Part of a small language model's weights.
Size: 3 heads of 64, vocabulary 14534, 49.4M parameters.
Each number is 128 + 32 x the weight over its row's rms, rounded and kept within 0 to 255. Layers, rows and columns count from 0. Numbers have three digits each. The size before them is the row's rms in percent of the matrix's.

# q: layer 4 attention query, 192x384, rms 0.0506, rows 93-127, columns 128-191
# k: layer 4 attention key, 192x384, rms 0.0518, rows 93-127, columns 128-191
# v: layer 4 attention value, 192x384, rms 0.0608, rows 64-75, columns 128-191
# o: layer 4 attention output (transposed), 192x384, rms 0.0612, rows 64-74, columns 128-191
q93 088:143121101118129120126161115134131084145084105120113096149159113114191149104101139146077143139154155137168131134132106125209130101142115116159118110101092099097169141124107113109142124156108138
k93 087:099128119082106172128140115097129117179157165135136195122111162159024087193129147100156165094139077151097133151212150100035117171102122139145155122154114145121116157175117164178163110053144152
q94 091:033157139212103150175160115107083078130117162096124186156134136152126132194083143110130110133132144129087146131118161134123139143130131155150161077120123109133112127147117124172165153131100126
k94 090:126161187143169120142056128156187208102170132151149099146175158193132113121111100148142113120161137145144102126078055101092144069132128138096139125103094118129154093044126137073111109126133113
q95 090:140170100103112126120124150078152122124127134105105053131119071149100091130099061051109148173145083111122095103125131092165064140124099151137158115135159066105123105177074079183159125067149163
k95 088:160132128157202091117137069130120088150074166128116168138142154139117105132123206185116095125148119142164113129148198110112132109046171117108116152164041126131125168090176203069113160217080117
q96 091:165174081111155138147136112104087083184137123124120159146136158178199112173113130121136152115110137096152158111134080123179135151092138105097152076140100103096126144171094117123185102074121188
k96 089:092129171116137155141128145120139136166112126084137123096114096080086113119202146097092107124142128131132074090156179092105124108166211161184100128136117152144148112103164198123175147171103153
q97 091:174099130132117137101140120152165161104121129133140134141148157126106134133136186138182174142140113136093060131039039135155140111122126173006087156092083144148142166118126130152133114102083113
k97 090:146142138149137129144109106084065137179150195085105083116099065099132117176100116119135092137153125137152169115184108108100093112105081117131126099145193139092154127141166154135089115125163130
q98 092:143147125100161066127110113122167175149158154144130146131110155185108123075145107173144132109140145123120238098106138115085127122142150111099123081178137082111112137132062083152150149128091093
k98 087:082131096137101152136174168143159086146076109111111169157149101097130206183080168092128091169029147117144122156116013129148186118123122117117138126149134097082156122124147170157170087073140109
q99 091:139150117082118112107083146067154134094165193055129172145179154188124151149149178216111129163147165165112125184126077124167143138082100143131141121151165121112162129104142077113183142130140068
k99 088:175122144183194135116123138073063122176124150185128155136092121129050123123162161127158101102183069165143108126065105163131155080132155073122174115082103153138142102115131143159138087114119152
q100 087:146163146155180119082144128148119116181071116111127121116082157142141174066113117145113123110150143167125134120101118152194111154118121053142166149185163117103072100082108119146084146156127141
k100 081:163084091123107141133153094118116107052136108142143109153163079079139102093058135156116112130147160111143177085153141141155090118117131116185166156154131123158099168093076118123127114094111093
q101 093:100091121201192117132142090181167129143098095111173131070139161122102140139134100082080142138144158096095154147139082164097070100124111128159094165097207155181140134078073161069077132161132073
k101 092:184142103083122134154103108149086116089203158118112138127106108126110188151097149149188102118099085143084171138146193153137145154149102135099132109168086084112102127255135095159100064099104179
q102 086:116143167206175103134091119085164132212156130112107130162202019152172131149174142151165121108135165142140087123148072152139163129058153125134136120166122187122150133141095145135125157117113133
k102 082:114111045082145164138135146121112117089088088105123079102077145130062089155114106129098097105125120138100075113113146159083144109188123153130094131074102131155129164103089121140126063134130123
q103 082:114085145103103148108124121080123170135083182163122118078072112125151130072090187158134085168125190198142127182142137142128134148127145116108134125157096201134124100128112133128109160109158145
k103 084:152119116140135137106157078148076102074143138061156140167127121179124159141157157140129117120149133126115121087134129205143160100149117136190157119106196113147140143163132133086160103082099108
q104 095:177095114089090110198145161135102135111135150132121112225136084084141157174164115130128176117129134123097125138107105130110118156101113115147142144130182100172112159156146158115146123074140119
k104 091:126138152170117156092103117108149129146095083164137173056167107149148141089164099109126097121126132128121123130139144097109147077157166102157126141141084158078113112126076099199074108127135220
q105 090:195114073137171128153107109157175141108171141082149094097125178107091086163098124153170217160150123112139135178084112128189106162078167145097116131118150111089159054106135142083128079124119094
k105 086:089075109097103133108135137106103163096143104169078134153047101159108156147136120155097045093156125148145153108126105108164192092155160131193160105157071133074122183157133111157120115129145132
q106 089:138101149158121085119145109096090135131117139080122128162092109118095151134107110108090161160146144165123105127163122127121097177113147122147191141122154130144132109089164182124085097115186077
k106 085:118158157133144152106126181150141098125131093129161160133154142132184133126152207096157121115147124132133117087106127160192142139106121094138100118190138078118090165184075136133212131130098116
q107 089:096080058170126091151149141164073132092105068107103138137117102201077178094120099108116157109107109111110175157105142112128066106169128197149119130130138065109130097119151118102141166113154153
k107 084:161171124077130152134111173126166103154189123141181145092142124054154080131159117099093076164130151126123079152162104112114180102121103054125078160078118162158146144137141105132142077129128115
q108 086:135163128117116098143157099167138116128161142116166164063092074109132136140116085163086126120094100067076123131150129144137152060176128179137098086114081119120155151108156123180141162154116181
k108 086:087147070141122166095087165176142144098112175135114092175119115176166131173162118174121155136157171149191147132128105093061112126103193090102190104174105129157122072131121162120125078087161180
q109 086:092081178159107153160139189183135055123090141118144135109098130137115195127131134164160171118114075157130134073192098110125101171084151128167144164130158118094132090079137114119185121098109120
k109 085:106108146157118123066148140119176212149180136083116117171163136065135179128134181132103134165129124064147127114123170090124139065129131123138111089105091157127141135144126108122097191225178048
q110 089:118125070133171145143113097118110104097110189117107144117102111133134152151103175088088120137074101138115024176191146105137153158121084137173164154162080106151127161047157118126112099125163127
k110 087:146139181128063112103146116103095152104145100122147102120125128167173116088137108129131154142174195131125195051065139143146079141134180096144191099142132107165160086208110107116151163077128138
q111 092:120079136153091149082116147139141110125134124076107180115151175164157111106160122137143131111165125118149168150114112167141099134172126135146133114132124120127157130201107109150112168094137156
k111 089:149173101114145141123123104111015091199131072166145115121135096148056147102128114061151100173183105116164139112149174130185119133098112079100092093114190127174122157077157167157131111109119143
q112 088:149151122112089131119156097108143117114135138084123099176068166099107100131116049147148177116143110076074153107111121109186147127147133083150148197114115112128165107127156160156154144140132149
k112 084:084090203144109089115121136168133118117198158106124135039132082151110122117133148134095106136145116149183147157137106145112128146126162185112130113121087133104116147153131128096146099219129129
q113 085:162084178167090199134100137146195139096131140185123108046142162109153087075118165097094137081120137186127140155070135128112150130101123137139115162101148067140122140074109128101126121142128126
k113 081:130136076111166102111123127181084122122139107167117148204181102129056156187152142188146148143109063053127120125121114072120160096145149179138163128104090126078145103124153111182109124131136129
q114 086:077175129183084118132096145109108117109106154168144099134151155074120135123128147231109128095051127112172125108155160131094114124143166113076123140088103128102095128099106144141108147112122131
k114 081:104089161061153120148126119196212202106165111111166142150102090109096089115129097107155151137153133124069073149157154107140078103088167141092146033169108167102108140100148077076112118148147125
q115 087:126099148224126152125190130122119097085141119145165132111119125105088116166106110175054162148146142152112149145159135143152125138147124077168095119131118074082085105106119153100119126110157086
k115 086:141190086087111175140148172156133192146150110129114161166145102170109096125102120072165154111177112099114076127078170126066148134091104138121158153141075124175170131125162095140095153129136146
q116 087:149227117094170122105104130164151102117144122154109134156151050127143129103110140175101121148140157169076086155158094111196162092104109169129141119174123144109136138099133102049139081151115098
k116 086:145033145138124120144164122083119178115083153147130066111126137053093097195148131108126121147107148135189177090134090138115118126160146140107103151078188140139119140165100142142176128149128183
q117 091:159232147138138129112083139089169183134128104157140214148131172107087166113086087071124167111194122143151067130118142109114159102153166094149132147095103122103144109152111049102148166163156164
k117 088:169082109074179145123107109153115084110138155136056101121139126093103073132114076134146116133108104081132172166049107129108075152104143116064137150146113152051144148072128181183105161115117048
q118 091:200126080087096153110123095091131132093147158131138079154120159170145125151099089103100120121122178110141089138145143133127098137154154167170106195160165124098112148126106113118104079161113149
k118 085:096150078134176091111125134188137128132137113121095160147123042113148191092147168103146153134142153121109134114123207123092177141117108113156150121147116118141154128132135173138178080067138111
q119 092:107083130138138106159088158172094098184074110139092140114086084125156150156104124167106065170161109143053125066116116108168109128195175127092182119130151080140157112078136120218145143126158082
k119 095:123142127125099122083175157113167108091211194077162087189160141104101164126117170124101155115119128145129201156162149148045134155055062155082124182109059127096117146142083143067113104150138129
q120 090:167053141107151117147023124093122111153098125151107075102126137156133136157097100124148134144187112124155175142157107145137196136082079102174117131138147124137085198120115076130110123118114124
k120 088:120168135121061187139154134111101106137171144095158167146176102131094142139115173171111177118100091097097191150102099138141100129186095130101140118109132139115110087126157126124113116132108118
q121 095:118119177142083100138118125198046126098131113148203182148184138106137107158135129095123156130137089059147095097084136084204078172097111158109152095061127118140148128147184140110160123074136187
k121 092:142108125138164144132154148072129163105126098088110121072108160142071122080100137139155086156131153162153107117138094126156143115163176084139091152164149153099150121103161140100134135159139113
q122 087:138136105137073106080104121136156142135136154146154133105107154118129104175123121150125137079063142146156151121164181141104148124122060117182125019085125121137126182091117157137126144138122146
k122 084:086130172120176155168151179151126101140187177186170095118194122191112130094124117139150165131144099099067109189101113113172129166132138188095094135118133133137104067141148108073094126155088127
q123 092:109119189125113146133131039127148144127142090113117100113163107158082140056147173160161160132150166135132138075097146158135073181168117138086162165163104145152123112131095154090086105074132130
k123 091:098141083067117133135143184161135120117066105122124120167136127089201156173089086104136183152064154126103134156164181118124097115145092161095070128165134120107075140204077162137147095164091156
q124 089:040093152136120145127117141130100098203147118055109103139144145114157205171117146167121180129148106135102157105146117143075194097111141098142178083134148064136133129140105156110143152040133072
k124 088:168174105138114115130102127087131153095103119092229114147131096128076089130146126117106087135158110161126157127148109073127108102141119134137122152144082155161100081117171149164110124153118168
q125 093:107110130142141093104034156071100147116032128098098190153141067129174105071131147110088087197088119122129154185098114129082211096130151113104149127132120135129144100166102139161160053109106129
k125 092:143113105101084152158173121150129107111185102169152163151110185133106167164141103094146156099187144094089162109127125143191132141166149121092090158178105107107105154111054117138113166101157138
q126 089:185088107147154054171189103128183215150159129135146081130106126107174112135162140115134155070107097148121150156045098134114103088139123080145147151092142136132135109106099112163112029167113118
k126 086:088162147154105157143133191144046092126127116148073122104169143102093124170123102131096095137117161168065153102121093169132184162087118155112096131124114095099119143169148161172109192115144105
q127 088:114122097141129109150185120080088084175090125162119088156144125172152122127154132124140094161115153092121136117108063145081109119173157073173151081124123124152094099071145127124112071098190114
k127 086:128128160131092084134094105127154153105117105155208156105197140113147216134122083092142104119076129151129139101097148148121140137155139165207107163144103096112100175163094169148144117138064169
v64 117:136141124146120153060122084100129114106074152134166167132128146214123137131154137158137107097160158148156166129119152132140139129174134181112140092163165147165146149095090136116152201114104139
o64 112:135103105130093134127123124103138142141093082143173174134142116149115125110126134078163157129141144183161097128147095215141151146161104119143168114154131160087163173077076118181172180159162157
v65 117:160035130128088143129138092119130106137128152095136137133082116146154167169199092184164144122097144135078168106137129113130127146143127129109123183125069085106104141202095182136144130101070160
o65 113:137047136115080146174161083150088112105070114107144136136113112191102111142162075115083174139109111132094159088123111097187124153141137120121116207156140117055109114207076165103134132138151183
v66 115:155138134162159119111095090096109162110131168140084168113157107173142135187167154142148126175098177143160107143089184113068151158130149100127091140153128138135150063148109153165140142116188162
o66 111:131154098157146146151115092128136165098154094150075110142130116145167140152117168104145091144065177159118122121062160182138148151116129102174127168163109138174140073135110149137165119145154111
v67 108:175162109103155116135070120089097113124151070091147146130097119117089148108068103134052118175095103136142113187107061138153149104138094118112112132116111169114138088117113123160116128119130131
o67 106:130114095066130130118082127070135088085130141101139142185103134093138192115142097139061184133125076118124100186169102110184113144124120094106129131135053152142167153064121087163119127148145094
v68 108:093138066153111102123127120134120110198061177091128109179157192120132132151106106118134157154090139092145132166148136199133157076135139105076178110110148099124159154141148099108138122117154074
o68 104:095141104163106085153120152159085142171101161096122138159166096069152176142118107147146188112111123142105100116178153153137171128134144100151153093169163150125111130169117104146108103111169093
v69 114:087093132117147107105080135139133139217117093146099076122167105126146124119133123105112121145116160081156143113122143117129102115053170158144129138140107169153109141126152111143148174139147126
o69 116:118124155132183104108092096133160139215108123169129089093193117134121113093076153126108088160118168110177131110164120138120119079112145173180121091111112115090069121140092132132130143144132126
v70 120:128142138174200147088131149132162107153165159135105102122178146092117090114126069159170087111156130092152120160134122156091144159110130090092105109098097157197152132122129071126100173176147111
o70 112:116116142170159201125113134130156049122159176187142136100190163082149120128091142129163127141194126148119154195165145135106121146118073111090147125059109101147114106156065094123122173142113094
v71 119:134137117085073157150078121143170059135156115133149138126153106115088199166105103192137196131131123187090165083121092123138158159175162131105140167126095114159163151114100120132118147108109138
o71 112:151077116078059143183142118129145090129115146084161148171131107142078155150145126098100200145115057151144159096115127106135098156155134139119155194130135125130163157159116125106140167136163159
v72 106:123057131100076103145164111143203154194105125130106097117122090136102117102106150110098168111140122087115164078120114075097126093173150203137099104124124103107159085089129225144143161130084164
o72 101:112047125104066065126120105134144119173124127139136141106101099174144107151153091151124244160153130108117169103143088173103165064137128156108094140132154116111225100096132137150159188155184175
v73 108:162191070129137136188081152126123091138119172082170166112141112127062127091078193211140135141133065159121145167105066084154201090160123120123162130104061153128162089085184097194156101159139109
o73 102:172149169140133120087086081106177119148123169057164134152118140146123143070126153174139125134165046221151105170130117143125140118133136099099156149109031162202144079067115146156145126106103100
v74 112:153074146116144106120158127133161134131151136205070146147097083087153099158076234139079122112196160100108119133098107127080106162152132197091130120117142080143139131116153167122128105108146149
o74 105:185121155108169079134190146147120128199128131182081168160079098125160137157106174161060095098154146106084107095098105130059146130144159144078100189109113085139170098099169137149153095116148164
v75 106:106116068086174160128110137103093170153133087104052111174093185137122062142135095124127115164111134141125081159159134159138099049117135115143114116173110126200170141066157170110138161125108089